{"vocab_size": 1024, "positions": "learned+rope", "rope_fraction": 0.5, "qk_norm": false, "extras": ["capped logits"], "optimizer": "laprop", "beta1": 0.9, "schedule": "wsd", "final_lr_fraction": 0.1, "batch_tokens": 16384}
Each number is 128 + 32 x the weight over the matrix's rms, rounded and kept within 0 to 255. Layers, rows and columns count from 0. Numbers have three digits each.

# o: layer 13 attention output (transposed), 256x128, rms 0.138, rows 4-8,35-40,67-72,99-104,131-136,163-167,195-199,227-231, columns 0-127
# v: layer 13 attention value, 32x128, rms 0.0813, rows 4-8, columns 0-127
o35:108080129130098095094158098104120129099115129162112127164141173133138144127133127115115138179000097151123118144191104127119150093117155127140165174132125110130172136149191118119140133125134110101166092073098077082097110101125148159138137169096157091124133122133118119113158093124164091140177151119169130125144097154108086132182137088092150139140129132143128112125151064113100144127115
o67:133110093140083073162102106160148085100157124078120127140159141121144080099101125135104079078087114108138112165085137111136123139162180117158179151108083106148174158169121090168099092107154131126094122064154144144118158100127152107108112119150140090142195118099184106109084124126104105130096141165110111156163185104133154119228153099069134128113164165148116148140121111141126099152116
o99:130106148098105066092207111083136215072171096152137158148191132135154114126116137153173148141045089129132072138146121100148107085134201074166138070121103105084141101190129118167059132110129139110144156081129172139140106078135155186135105087170103159116124151154128144197111158087170125135077128138073087095095087128134107180123153095125129147118092129142082144085139054140188121130201
o131:143066093144140116110165099120146094125110117136126165174129206141186113138088128118120151041062075127129111121150146100153121076166165094128152162161121161161171118129112141109174170157123132088173145098090173143117170125128128147142163114130181127105179115109136146170154129106150050178113143143104146145093166108069106172144152119110122151112157109140120170127134138159162156063147
o163:110098114103141063196181158132105139160103111139143180117167123106137173170150123124094119075110138154047161134149117118080095114166173102175148169133102119176165173142159138111130093107088107121216120083136147141054152128100120174150157097134129091122178114079225090159113138127160067152130139109150163130114159104137097175135157118136128120133115130177110131074127111093210109147113
o195:109102117143091082135070136116122120151125177035131132138095162134108105146140121140090099070139090143119181161138152087112121110162139118137162179123136133159123138126106078137146119152110137116121127081153135197081117097111125112110107113154138130122143082081146147101112099150122091119129117170082163114129144093174100137117167169106167108095145093115082166139126151189173118127133
o227:111122136157146109144126097117081118080089142132122135145079178107145121196148108133077105151118154091069159129217114174147113112114240137156131171104126117106159114143154113102132094146125124174081136133130060147128058151163137122102077112181153091138178145146105112089132110116102069119099149109156153152165070170144156115115123088159145141115160097122149100116117125132167143111149
v4:090124133109158171166099060116127120163150121211186171114157109079098125126151162136154196119118103065126181117139120214149094140090123157180094096140142177081058122051140135147116154144149127134122133111219127192118137135122116112123105115210124045126115145142158161094161173141130140153111040165114102151122156135128151124161058132095155115125118115126131132143023149119173110176055
o4:141159150115073076108158183141115166060172144109108102107130144084136141153165112141101127158138165170179115124120123102136134094147127071122112134109126120106169135115099114058101168087092126101116112143090170119113161128187133158160122054164125170096083108208082156155129135150082104135148173166099122097133050142131050058121167101073125077147161150102068100143178141142163178194187
o36:151098129169161091113145147109144149106099136094148103070091136061133163120160095138067159174100140119175121116153129152156125130161047112046173140139222155111115148175151129138191175157138183139078126102083091110131206157110082190110120097100159130159114128111069131107160094107144121101166193116152180174145155105103067151077127155071128133141151130167141094189131089102221157099149
o68:178090094131114100109125167115062099077207113113129081144109110118167137103120089169104137177103197144169078148107168126165153142139098112117115140102047142117110137169110151126106080114098168094121132125126105096089112129109116142115121088149175130148087172143092109134153130098125137163116111141103116102176131094143167007171191081084090101111119146165103167096166116122112145104123
o100:219129158151180143146173163184065105081183133119102155141084133158111162083073125179154114069000088123143169092164144115122115113117083069103118109092177183091134148199170179120095073175149141138068153099125130140155115104107087084135132139134122134121150086085042121165108156152102173119148187145136162119056086158110160173107134146087156133114107074159146120147145127161115094081117
o132:149117102162113104140161173148061117087171174117079111109128139111151133150076138130117108111107081109162170114123108077142108133107074074097122117160128150116184139142076100114094089138095098133140134131101153146161119189160108125134104123133124121182119143139097097140159104130128089153187162130116121099153136096077115057122173153096091139141091127139115140118169125095149118131178
o164:162110157148147129109122192166116106086150131143127115131094109072092162114037137155113097160113183164183118136135187069168136177149089103093119148129093116112146169151106142082160142123145124068151132118130102122126117102137122157123100139174200177127094096092076104125103137118140147109136121126133145121140098098079132165113128105099129088150106111155073120130144187126089129072153
o196:119117162089094076130102153111132094179160157069137118149097189127152087122140087180092152171101115202147165155141161110138147124120126066122120125070080118182092126112105120169125107116123194090079176120138122157112108118107096126108130131197139170045132113147138146123129140157115087168132127179144122068130108122177176090130162127194136108106081130162137154151087106144117147121162
o228:172156137086154150142160178151079122144128135072154147133150149150136145176120141139109099108060152074145111129113129145098126167146085147116136161115139066152107134150108060087109097103148135182083158124126112100149112124112149175157089121113149131115152111099111061119157157126143138063083157105127131147115092127157133102098133122138120130123130118156133123126136105089137128154158
v5:126101135140137069123214134110144141118132158075041177148109139123081045128162085136134154215137081141093121119124119125080179161185141124157194155118155108090109147143138110120123161129163105135145119136069123136111180184108161130111116168094186148151206140105178141125105060131147125123148166148168204144137128110138109110148143138092135157125148156121106105066049150142130190112117
o5:164164181112162098090157131124090052156095161125113123071096115049092140091099189111166086100187138089116200162115182092163143164077095127085124094116128143109082126143124103169124126161072137124114084148130112104172121139154121135099094080120112114186143100144173105055094072169161105100149035134161121178130174153114128149098107127158150133090110141167182190151103158107123100151094
o37:088157136107081117082133117160099096110128139163122169156140151106149123143066167098177113100119146126135109129132138108159087136095126165132079083146097108170150137093139135117152106084112078136124089131165102152128095100113148096100150112117096089168122165121184157118132136093140125124069107140065081086086114164114188146131131166217176157131115091123163120177130155122088093127094
o69:142164171099119115116067135136126133154113127084150166084130182157068167145148102137107072100026094121092179105164152138111129139164091123189128096092136099099112130113141071141091109113145138184099163108166145142156150094127057136126124124101087115069172115166123150129075123177092133097126157135142088174130119149158148138161079135125125092127095154144129122149122135140082105132171
o101:075129099141107210155083125114126119183083173106099176077157110124151111177188163099113159170120167135172038148138063154189087118181053198171073146121153109156115114106103082094150117114056140124121100188082178110106121135154187129101144071094142106085080150107172094118159137122143204206083098097120101113146084147065145045123061180166176134170138135132108114203171159068169193136133
o133:136151146111098143097171133104113098113122122142177121148149190122119119088127141207105084136109150137137127158139166070147097070152082117102117132158137107096080067112151125078164167109146153109137115197098153146146121094161116173064074100133129171177154117110083158140121102115169091143117091165118073139155140160122129147083153155175068101082088156138112184163143124166142141089123
o165:136193151122134133053172154063045085136102106197114101118142172151151118201120165157104175088157050120085102101147117115070115116096095074181102088102166150000121106131077066095100095147128144137151162185132158118191128107138075136162138073180154112099165164159065129128141095160051117119119139068116102077121169168126025092148079230078085152129169138141098098171133104119121126121164
o197:132185127175141160095060134144102111155135116092148117114175089169062139162143146149169105117096126066043124082146156174131126084122087110123086094113168122078150132142146138129147131149152106165098115139109133153130141142168101107109170130110117106089097098101084173110078110173145117127166107105156109238130135138124086077127095121061108095101107102128145132117194198167118139133111
o229:173148136117149156114183157096116107102149125134082071162169119105134109077122171098184141130205071121157141070119147085188128108108090077081108132167117128097180115133131147122168160139071096085138132139117140120174139132182154146080137103119113109171117165142126090170175109037151140155118144124084091132065120130096142132107123143126105178148139122092077152157148121120126123110133
v6:124146101126131113120101150090154067123150196104163114127160156142086139082150168088090114090131194192132183148155119140153134155072134098045180146122102156051121153182149084156125138135096080160143091141148141116146142090160189128151169152101138152127092068148175152107137112145063120125163062170094101164112146163148131150135185111172142153139120121079180112087108139132134168113115
o6:159125107084101080129135127140146171149093119164138095076124159118143176161124117121154126101158090115142126118136188120155151129126089132126091121097109128143121088095153154134120159162100122128088116168114114129136123203107069161141105112160079102174166134151097111140183077122147052131121141149170161123130128126112100103088089162110122085104104143114104128151170120151113190160118
o38:095074158155101119079138112118117152108204074169134123143107081121155113141057120144169100192141078142134071133130142122153138102058087157123083141176134100160129151100156127130147119077169100095119138114139165094131115126176131143143113141085071134120133170146059149102133063064178019145071137139111146053121200126142126113138069155111141144155121137169102101130123130108106151138123
o70:119104121126130128137109113151127150117132098115162135080098151095107134129086111141106092124099133128126121165130158122087105145174169137149142127095114154149129141137058137170137112187148177123135120146136149121170153117107103102155118144125123131119166154103154164055109115149114069104105106098148142129179109119136147119149071148060161129142195178158129143161155112134046130129077
o102:081082103163111146133113151143094187117146086178186159091161148114212083193067147134144138167138114160126117151078105096195091130124090103148120075203137103237092114134123146136113086096176129119121151116149163149114117124142140149082102124113086116122093135138061118122125119079162138153065135103066173102121151192131106143119156155180051169151105133106064087140147156091222150107231
o134:103093164072105154187167091093118155107154146101092173136115116113129126078126146158099139087139115114148139106151162083115092085194102148149073089122084146165105113141103123114085146131161136052130110136154146122126136192183105150128059147158104137156172125137114163135133105154115025130080147157120095152132150111185126202153128211099180133113124093100084130168156114162101140132129
o166:093159116133121115106159177093104213116133091175144163131194103102127155194081172133119146099181098184128141114124110092135118155190123113176075121184149129160089117137151155104130107075166132141178114101170107129084181150107092124120162128161169116127135167062107126087169100100129019157077129146120211081173128154160060132083065149105180120118110089159048110121134086135186107080137
o198:103091095154161164146108127112104132131126131088098136088103141125130088121116131176133104111094107123136156141181182130101127131136117132141166152104118137163154085061130176145128112204152155158140092141091118166139124126130099087167098172186104175109107104031139132091144105141097078112067121127157121150121136119135089126096090185080191116078179095145096145155108084172085098081077
o230:126145148155139135142130105125137112123145137132096111111125145119191112169099155106104159169200118131110107125131156171152138097099129205181094140179083089150155107110197109094120104113120114109089179147138103076115122135179151152129130152112096084212170177146084119151168100132123047126098150132126128118110123116129173092107073115112133116137104131140133129139123125107137129167134
v7:115104117164135133102175087110110147156106103146135051160135093124214162084099038166137144097140059091118054104176115111141113125107131140059116101084093157090081163088106111141105199130198101120117143134171053123165150112095111108174141128100113130153135123121105094092100076169062114107136157124142134180150136110154120161129180123079158124103084080111149104101164108123146113112179
o7:172164116077130055127064103095131059182164169110137084106087138126063165210145173141122127098212103110150202145159124144177179117121120109151142148140199084171089098143186173135143103178071091071132110140106160177128112114070128109087150191114131081100117090105139090110118075098155073105165157140154128143067113183117123129122105131149147167108109134141133098138070145161071169134093
o39:146089135143140088195096092216107147117149109079137117104161137179143085110143166130158134121255118122170170182159142112111166097128210120146169124150095141181175078113167194164138097154130183176153112084099142097156100119159160122097172136118070105150126133133134111137117109101164136158139111117120149105123195145137147125126125135132095097096138142119156094162099125080143099138084
o71:142134153124136115171090126100110093104176169127132122113138124151092115139181126126102150151151119130129132124120135133086142130152130145128110123125134146100127108164147123095093104122095141129121126143137143170144109093117117098106113112128136131059152137128130159098071132139092063131128099123133146158166102132163203092163133119162141141143167149163146128083159176178097102128125
o103:175124115149150126128090111184109139116130093095090191090163125199180056166160106117102172181151112108154085147082133123091160123121121072153163089191159059178134044067114120090130188076149127222117121087089079130053164101120115136107111072109122119110086169098154069153141161067133185144105091163067125071150142137123176052073126151116104123156131097138134067129071120118167132147149
o135:172212140061128130155106110103152090102164156126096141151104134140085105074165162191123106152153162123169169133175133109109074084099125071156061082110105194104077167165148161127116135136148139035105118182159170216118136169121116108123097106089154128129124093156147173141135146154123071128142142146130071128139113121239182238187166149162144133092116137140109109141176133219178165150121
o167:129169136149139065144112174119119106145083108087142127082172077106115185148097212148105140102240109167082108150150085109138139140178101147141098158144190073118063135179148167143169079128105141071165110148125203143141131139116181127123208163076196085088086112080176127155141114113124155123144122058106180098155117186053059174102074131136105129117142153175133056198137154100087140054145
o199:133121157102133127191115175098127084139139156171098144109115146093096112107180149131094159114216119135097127109139145129091152136085136121152093133161139141135124112163113146116131093135112111067165148141127182152124081137129104176112092119133136108104123100117127093141084139133110045159087072088128147176136066126153131148091136147180108111142157133140144152100119140149133163149121
o231:135126137148132124049168097125104120125169127079154114154130113147175067114081176111101093151254148149181121085081214128149159132104131106119129133152157097177120115169181153127155108110086083172147142091136129078135118156176189129084124175122088135160154143138170111134142124121125110095111144134111119099092132182136127081105153073116112155130134122162093143103115121142153125095115
v8:173116137109153110114114109112131115083151095106104141129124106162171076148124120082104113146137087090162070119081126157139176139147103177151144133145128045185183121132106068114134124142099130187107134133076126097063140102151141155128115141169154064145123195097122166104161165093133133136171177169109106115112137121121138092102155124164135122124139181133140141126072059144145125135082
o8:128116136151133200150203171166087152109098087152186125122182110154185126077091114078146117131028157150119123127117185093102080125117084124115111121110123180126137127135090131133149143122153178156122108110191147114180125115137145158163125101145100174125170142095152121214140137156134158136086131084120116132123141109098136154099163135137098176157144093124150119129163107134162140114172
o40:144175089104140126104134131028137112151100148141082153114095113107078172155160107132082141143000122116122117101129121155115136121167043105103101150129194139076061140124124070120154143139097080066108126140144134132170163138090097136145115114104166145070060099107176112097124133125130095091109130114159127128117073168134093143143127148105158147149121143135083109104087127161061161126134
o72:102116108125117125062174144141156124175099079120133097136133117124124102154088147123164151148132135103133089122081147114153106133101109066099128091143118130132133156124112132154124140090148088130156120114137143138136127159125160153098123168155111114154105163147131072155171103094142202117084138110081122095102163158090095164082104116093112178137115108107102108165121113094131144133131
o104:111141121092106100133130164103129120137129145154146087142130109083079224095109130142135090064090142094123143138154103125148123117122123124104081157117104193096079182190149164189124096153103129000179152146156173142208077194137104099126144146137125136152094101149127101121107093189116118105111123076204146156120102167082061229147108115098117130114077140148105151120162151131097151120127
o136:092071140167157151117165130173092161183083106126124129113115111103116170180106069041115140065146115109074107164088163130098193163135112140095185175163179091130137086101051095171128157148085126185163146089126109066132134114123097124144165149142131109085143141087151083135121085122125193169090123069112195132079116160000062030101053125082095109178132161152128110105110160049094125133144